{"d_model": 576, "tie_embeddings": true, "init": "normal", "init_std_down": 0.00393, "optimizer": "adam_variant", "grad_clip": 0.5, "batch_tokens": 65536}
Each number is 128 + 32 x the weight over its row's rms, rounded and kept within 0 to 255. Layers, rows and columns count from 0. Numbers have three digits each. The size before them is the row's rms in percent of the matrix's.

# q: layer 4 attention query, 576x576, rms 0.0246, rows 13-18,109-114,205-210,301-306,397-402,492-498, columns 432-575
# k: layer 4 attention key, 96x576, rms 0.0244, rows 12-18, columns 432-575
q492 105:136173134112078110123074140158176122136143103134110105078125117043172133095161131077061154170102116147177176095117133063145133106091128154133117128110109205094101047195130136065121096099126149138142082158094109101143187112133173161105169117134142092104116137094135092140146118183177170113154078148177136208117106138122177117130124091113093155100139095141095099144115143106123155144091074127101168139121153121121142144107088171140227
k12 118:132169164158078131090118156121121077111154147101092192136119160208163120151178055192129114138095112169109133137142114137073141110128124112163115135111123152140092158115140141049112148090131121151128105119145112137089175187117087144099111157180094134091142134135092137119169101079108107179152167084104144109072101140048062101150107105152082049136120167073138139103176129152141110151130116174109098093135159048194094131096125086184156
q13 077:145090131119073178090161121088146152105138125132103147079121084099078122128141154174042129124052175146171155125104142107162093128134088071107095114158124091080175098158171149057138157142097125114094154089138112164163103141169114106133087095131166175112149178153150152186154125122094138109138156182183175061139198060114113168097085115149080136053123132085177182153151158163153134122134129073122108170083129106159095104168183149077104
q109 109:196135133134019107075158201121180135169055127108134121148132089111047125124173167172219152119129142118106115127162094157073121089170109140215118089121087111143132145147091111081144094146156105135048070151126164131084140145172111130132111090086092132109173101032113131129188121134123186107162200144106096150077097124128080095165138092148138120113091131056093117138084151138118142178151117086115147131133150105116113168110110115114073
q205 085:112181135164141175137110141066114171095061118153154116117144149135127119145064146113078154162176194152161176153176161114143084108153125164083145122113111135154139166128149158119113122101133150101125135174121144171147091113119126117163128061090111105084143138124102166108058159130159117160179069123095170123156127175074172107133081149143178176134099140182145122127146090090100117224108141103124128103138144128133207140135126111184109
q301 110:073099160136111160057108162150119075108178082179185139075135051105073204110111121067056168137137121109114116116131082087124093125100091100126162142139083099172109158171119124158108148124135140060172147072153111189149179133104154073096159110092145157173169096122128139126121153162098158149200082152128110088098062118150136173144127115153123077121121155098137125136109122091100155100109180105151115163104155089134158103130147179078166
q397 083:156104153158139160121117103139170118090104128137174071117107057126115129141108106110077137124052162139124155135129154128096099121109167184187120122146115118158129185124105164148127084130112131142156114169058122154141144133147136132152113106089088111060153103072120094125136139135150145110149086132140157103089154121134147116155123138103117157132077129144131061144119098100095219147144157146194130201092106198132148130140097134134126
q493 117:098121180169119094130054134154123152103121115152160149125127072056142174136192128093121155145141121188126181128138149093184102112116095125060119111131076136167123147200130056136095121108104137083138079110114056145113134129095100138085154117164142087112151120154119100134120148162161232148141082206174106127113108081151141174088099141144096114074137136085112116119094156079072131132070155146122086088125153116132139148167124159122193
k13 084:175154131142097101136159184136184075129060141108133136095122160155091162142143150156184137118095156157155077133117131173102139121146082131201117131147152137130189087066096127131142115131126104123119061172117120090164117133142152078122149136110187100098168082065072149061168119105070141135108141098141125143115168140087125110178127143126131112162087118151099131164174119205162092141120113132129111128160097134128100174115161075205135
q14 078:148094113141144123084124055107119147102092094081122108106139150120129128125076165085106089162083110096100143114117185075182144201146153137182102217108086127159065103128076093156148138189175183187162190092187117116122167114127117098127130094091105099130106110134125151154096122105143055107141103116119154128135126096158134064151155159133045114166152143087172084158159144131085131104069135093124132143075085176142116140133119120115123
q110 100:175176111131132156143095156101127104135091095130125082114140138141118120108153080180138105183144184153087109143161103166134140103134112117128132107104133172063142139110162105079110147132112093118122109191123144142093152107146151146110164115178097122160158140106093079157132119087043149141103089124174123084147137085096102067142104120164140156081154169110175124112122079179147143114102099111102143133160141040166111103137097084162126
q206 091:169130145121167112169127105113123091110138142064091091106158163153134081131139134099165103134094102181176185109149118156076129173168112035110017145147134134159149113131096158111111113126118194129142135126127102138092100086159206169105136147169139103167140188089146185130147154108157130179148132130160146150104086150082090109120182119102216084124124159106192100148126103186196171087140060082095134106124111090146156111134139108161130
q302 100:112157127154102110163139129124151126190064167090105094118187157187131095066157123146105141119140093106110164158119151093143108168172135149155135111081112119105095136097181090166126167118128127092108094170140102185037178104123118184116147108101098150148142230158079158156126080149120141170132109132113140174080088086131129113176118140145130107108157158149125126076145162162111132152139179144108113099116125115178082169126056177146103
q398 092:119083075139098108137154137108103110096134115112159137075097139158131125120168082165157153133139095104155072124097148159122162062127093165079145189064121176100101168154174070135127108120206087112110086118130114136134165160140151144133162140190110169154131132136159100169140135128077111174150112146101108133141162098107044103221080143173165077114126142126077129103060127132102090155154113082118097118191154069143107150163127135153180
q494 113:140142101138095121120102096132121126155170112094071140115115169185129088118138135096141102109129085129135155130097063175097113112144099109182097131084104108090077087123142096126137104076124100140141154131133123140041132108144164149105137168151092068106076115096108133216158093121125157103142093130159108216135131119132068088177175123150103159185189141149077144107179142145163160159098149118148200094110149135108042095107120159193144
k14 108:168147101123120111071126199097099104131120125104124116153123140172130114147076075121172137239164128125167151127107095164111179163204154115154157053117128159114130102071106102113099110066097120143090101146141163094101159126107109134183145149135092158140173116102143099129146129106069145143151135136131149119117050109098090136153116132170118103159148145095093111096139072179177124105140094109127108110168112085125118113102141084145118
q15 163:087103162108146068153134073130166128135151156136145091130155103123085187138122156096134122103125147066156113125121152145137152123092147165087183158171124137130135114143090138174175167210203183155136182085114140108128101146151121102182159085054171109086112123109144138100092167131123077094123147109079149168150167148147134154107091165120185137139122063151156149156170110086072131118183154126171119176102054146117153108164141124083126
q111 101:117168168208122169154095153152143112076137077141063102130105121207121111058175153109136161066086148122116142138125115105130156072113146143150109115150060122107110148105170155112108086065115142117158143103109092126106122088122093157093102118154095181159113160140127103147102115155129077147129128143081088126104116166109110160136172182158133082167133134132045141120102173128123093104096072109158099080147157103150082124099150145147206
q207 139:081076145129128094151075064127149164140149089175148130119180130143113139123060155120097146114075125099123081173080135159132168154135153139096148118197189093123130103166075122164170089165134158146144142142080108114123091113137110072177138124066143127119104169173159134095113128243144095128125145106138136131137168170164145123088123148160122165146158114177151152114190097175063114081154149136123100157123111120094124048158132180095061
q303 121:073136086160170139174172131151121164130154110126134097194115111093106198137086140105142085093104084090154085127090148143141176147130104177121141136137163108108111134133137142137161143133147167186188106104104158119153082112147092103163111161102181137136118138068171150046156178132168064086083123094121118057145160163146161135124160099133133157152111035173092170131127097093119082129145185161140144181141132175125148091134167101094108
q399 087:150128052088136095143167114133128141146143126111120096145143135040132152120085122119077173133148120101117145103106155157162161129177128076119144111169174114064146104103074124092109162103097098132111117137135112151164135122212144133150084112118141117189109134139145122109147157170095055158133141123167143145146168124109155163118154148150109118127120110101085150142147178155140140082124157083131088167126164136137147117103163151102154
q495 117:077088152178167096139175112134130144097143121165135135172145163109079179106097171105143100083144103075147091150091153133131156118130098135114131075171151124106133159155094124171141112119096162119130116107108131095199111115103083129150102119118162108131118149104203112078120153197109065128110143153157094108124137156126143181103116143157134132166158080136100159132144063118127100118115182115124068119114119160097185094176193134119113
k15 065:117109129087088091087168127154162159108112177092123068152104120078150080078144122100110139127116168147164157108090128115124089086097176136170153148152157123085078163134143098158086144102127124132133127141113108148169127154133126117154084114087122153103095107167139118144086165113131164169085117144114153210137155146172151121149146108133152110139101123147191137168139202141092101125131141054134182127150142144093141163137129153018137
q16 085:136118082218131180167132166117180101125126113137129166177149158097144168166128113142143104110132177136129131124085066120149125130138073056142143102138107141102107110121121143091128090108049100125068072142180094170127084164139096137062137129172110103163102120183097162118128114179096185099195145158133157124111104145081098130107131164161141144125151096198087125084150129149171154080136148160084070104194168117086168107118134130125146
q112 110:133124138137152068094204085143131185076116162098130120131123110200140126102042141097083122173064129128135130108092183207135125158115137144136137098124140142134131116190064163143140147141114117107084104137123140081126085156156077149124085059143150107141141143170080213110126107075174136154166118147114150105129130104085140141103112097092110111123123154096119145143170096073164129120150157175142108133116092106145121136180151103122097
q208 080:132132148140153098137188138134163109114134090182078143162058138157117153130095105107153113121199202097097146111112147149086126080158101189134148147120123143202128162098152100108146126135169078073095107080119123083133115135090158156113090088164115116104130123142091128131136146115150088071072103136155143085125130172106093130207122168171089132096145196156147082125172122170136188110144178190182094120106108119155109099081124206099189
q304 085:166162098113122127119103097139106116098137150136117143127162148137118101123099129172112066092114167155121104132088101145153099152119139125158089180137102137175103109026174167110185084127144136162074051149088117084083103165130104121124155110126169070134134133150088154101124158168106126102097176123111146121132093119128159161070184163129095151188052123169128146177134141099086136155162196104116140136088171147150130124093160049141208
q400 086:138092162144166122117137139110124105164128122116127187146146130215112094141042147084134104175149136133120160158177121093155103191117096159163150151193143133173121113098078164180092147148101152160145162138110162167122166140154077116146124117128157104094130157160102181076107131115132078093175153114111159086125141144107136136060135131114087166146169134160179137084122147130121128078127135157113126092171142095102134127119134132062114
q496 092:147129105147132117143107102095127227159064152136095195113148114085158106203082048115161149164122175086123167108174168116145108117096161124145116155155105130129111149115111112123140109118184091137104120121132143092098087141193108117122135091111159120100116144148090135096124176176143135165132102156146201106169055210125137126103095126168106170110104082105092135171143161124107120140135162070132100110145127157105183092071155120137161
k16 172:106066139095174109146194058114133168151116115141155090126133135082131133109110156073081129115102137077137102118126170135165121136108134150129140158167159105083122113134086123179144184183162211143129163117096123088141079123142111121200119087089161086149098148182153157100092123138147098138088107127086134119168169155143227154104103163057124143132120096139161128164125119083114129100178152107151126180123075148114147121168177114064097
q17 082:212118122097108116137118066112120110184167186181135092158087145077118131154148155128118135135122083126144102108089176156099140112179168135135140129124153095137127115095090147096153159122148124114173157181050201123123123146171133166191132153125191085139133143115162139113174117194097105088127177129165096123140140094172181145106108170167141098082103130077152117154091125147092142152137100124102089108160107088135138098161180121108078
q113 140:161143140106148050068195071194117211158082174124066132105136124081140103130154182133119131121165111093089136100108181144066160143160093164138139126141114174122114124094118126141123165132123113115132086101171108102097075115121082165139152137111147119131180119127105098155139128104135150102103145127119084096108111123132158171107069088078146160052169104129185128075123113123103149106175125113168148114125089147106180069122165083097101
q209 094:137109078155133125167130128193139171169099068180142145179144163103120101130142116153126113106146173136089094098143086082200092148137096082076131154100095082098114146124201118109133164153187148105143131116134139145157165138132167141106168047114121162142161102106132105147117142077094140154126155136120129128169165132118122096103078147142056127172100098119142122140118051107129079140111159150134125156130112151149183124120153144123107
q305 096:168164153109172163115129100154131056164151171093101171170149143134149093163161195130132158103153178164104154086110142111128132172093154116127145112086116129124168154077121135076151143136114111148123111085185159087132099134138093118137102074142152062087088094070056158101134144055095117133157071108119166100141141099118113173072152135089086186170061151160116104134120113142104163124159132062078125097173093158171126094124049100134144
q401 098:101132136111162070101175133164115103168137129133135156134119079083098141162199126118135136099128188144104162138102110091158133121119101153164091153064218073152088103114151130097128195121162129073089154133170158102087110166122173140141153089091057128111149067136130163163133132090165213097105147144150086131164144095127132142096080119114136135133173115090100134118139085179066117086169131082223126109092101142115124091143115094182114
q497 102:148096135134170128118107068131154109156133188084146152103143166118143138153109086127159086077064136113131111155146082183130131181107152145080124128106125070126105127064129115158126152142115094112144122089129139171147146104155097130191135107138168100102126109145166167132141171078120106150049123085125143176160146138177155114056125131116123085141210159126175166192187143181069100119157198101203080122133099119148161112142097139119082
k17 106:139165150158115039121166056179117158125064123104065116118131110111154110102117123157135129109142112108072083111113124168080168100112041151125105091090093143117139109117126076123119132158163095151110067121189129123052127131158109185062133108127082154158145078142124069119153099139168101117133114151118114071127142109088116116135076122085136103012160125085137112101098148165141151148138110155149114135160111115132153079105126110120143
q18 084:145125127116091088171084086148092139132088181176115156114116096169164161171178080106128135150088149112108139115096141151146140088090187139043151156115156182146142098118172132132113172077157116160197099155103145096096097140186077150163092123144113116146105144157129123124098140160103145087078074117079124082185116111181118154129094164098108135145141074136117142122181183160074144160127141109147118139120117143125083148088196142110127
q114 116:078066096138165150126119130119187190117180159102112119134170070069070141133096147103102106112113072113174088159166107076131131225093124168137182104152151113136118129107112137148157155153134166070130120114136093076151101099123180112153085135142182112088125223136161201112127131114091083106071170114150185108131168111169175205043119173134147127107079119127181118111045156113113109140122128127149148129137133133052119114130119089120120
q210 085:069104101141142160052120090127123095159097109134124172160082139158123172110110083117102162118106179122139114143131128113105187143117176123136102164172154045144105079148104199171153188121152151168203142107103160161160115144108152184140151132114123123095094134155174106207095169130112124072164128087129148122212122154176169144147168144114077119177122097160073136165160120092113204097149179124159148113108097171130142133132140116165142
q306 107:174131146161153148164144092147105112131165233129081154164133174126168159118161108107139133131153113141099118136135166154137113145130187150079163099089160137143145140106140187150128090133098115157111067142149106111127109139106121209115105156168144113104132140075112170162167123141200174088129141107174137154120110154072143183082111179183098093154113089150107123102081185149122161172157133098122132090144129132167051124087050109169088
q402 089:172083152093136132158129078117115216166127155150121147143172169050143095127136145113124182180163116118147107112147163103146117132113130155136132126087170115131120108120111086158133180086147173128141139156164114047126073123102099114159126112134144161161139179164157176131180065176141176111103089134128133110167151117070120186112092124168134182184132108140114115139065104157067083148116068106120113079142124029125085146121101163130134
q498 100:172080099098127083145112105116120103175123165099080110170106156147211152173106154110117134165062142128145189145131110184101131166171194119135163136133172133100121056059143234152161152120155076175142101123160118111144118099039133174142133144151145091134138086153129201124127184108106121117133122098090159125129118202093144157126154188138130114127112130149143142128138153148108147111120170114128137094186124105207066122125033166157110
k18 096:106110147186133141132098156144130139149185136150099119138138111114163168146116134089099098083120073146191104184109133121114119135131091143150137087080159113150140093113107142111162163101123167112133120147117109064108111094128123115160060134122135117149114203084165124094177069127091088096075173141106163134051147132108139166086128156127109125094128121086172132102084136125136107144105150141164120126123153072055096068086093106129079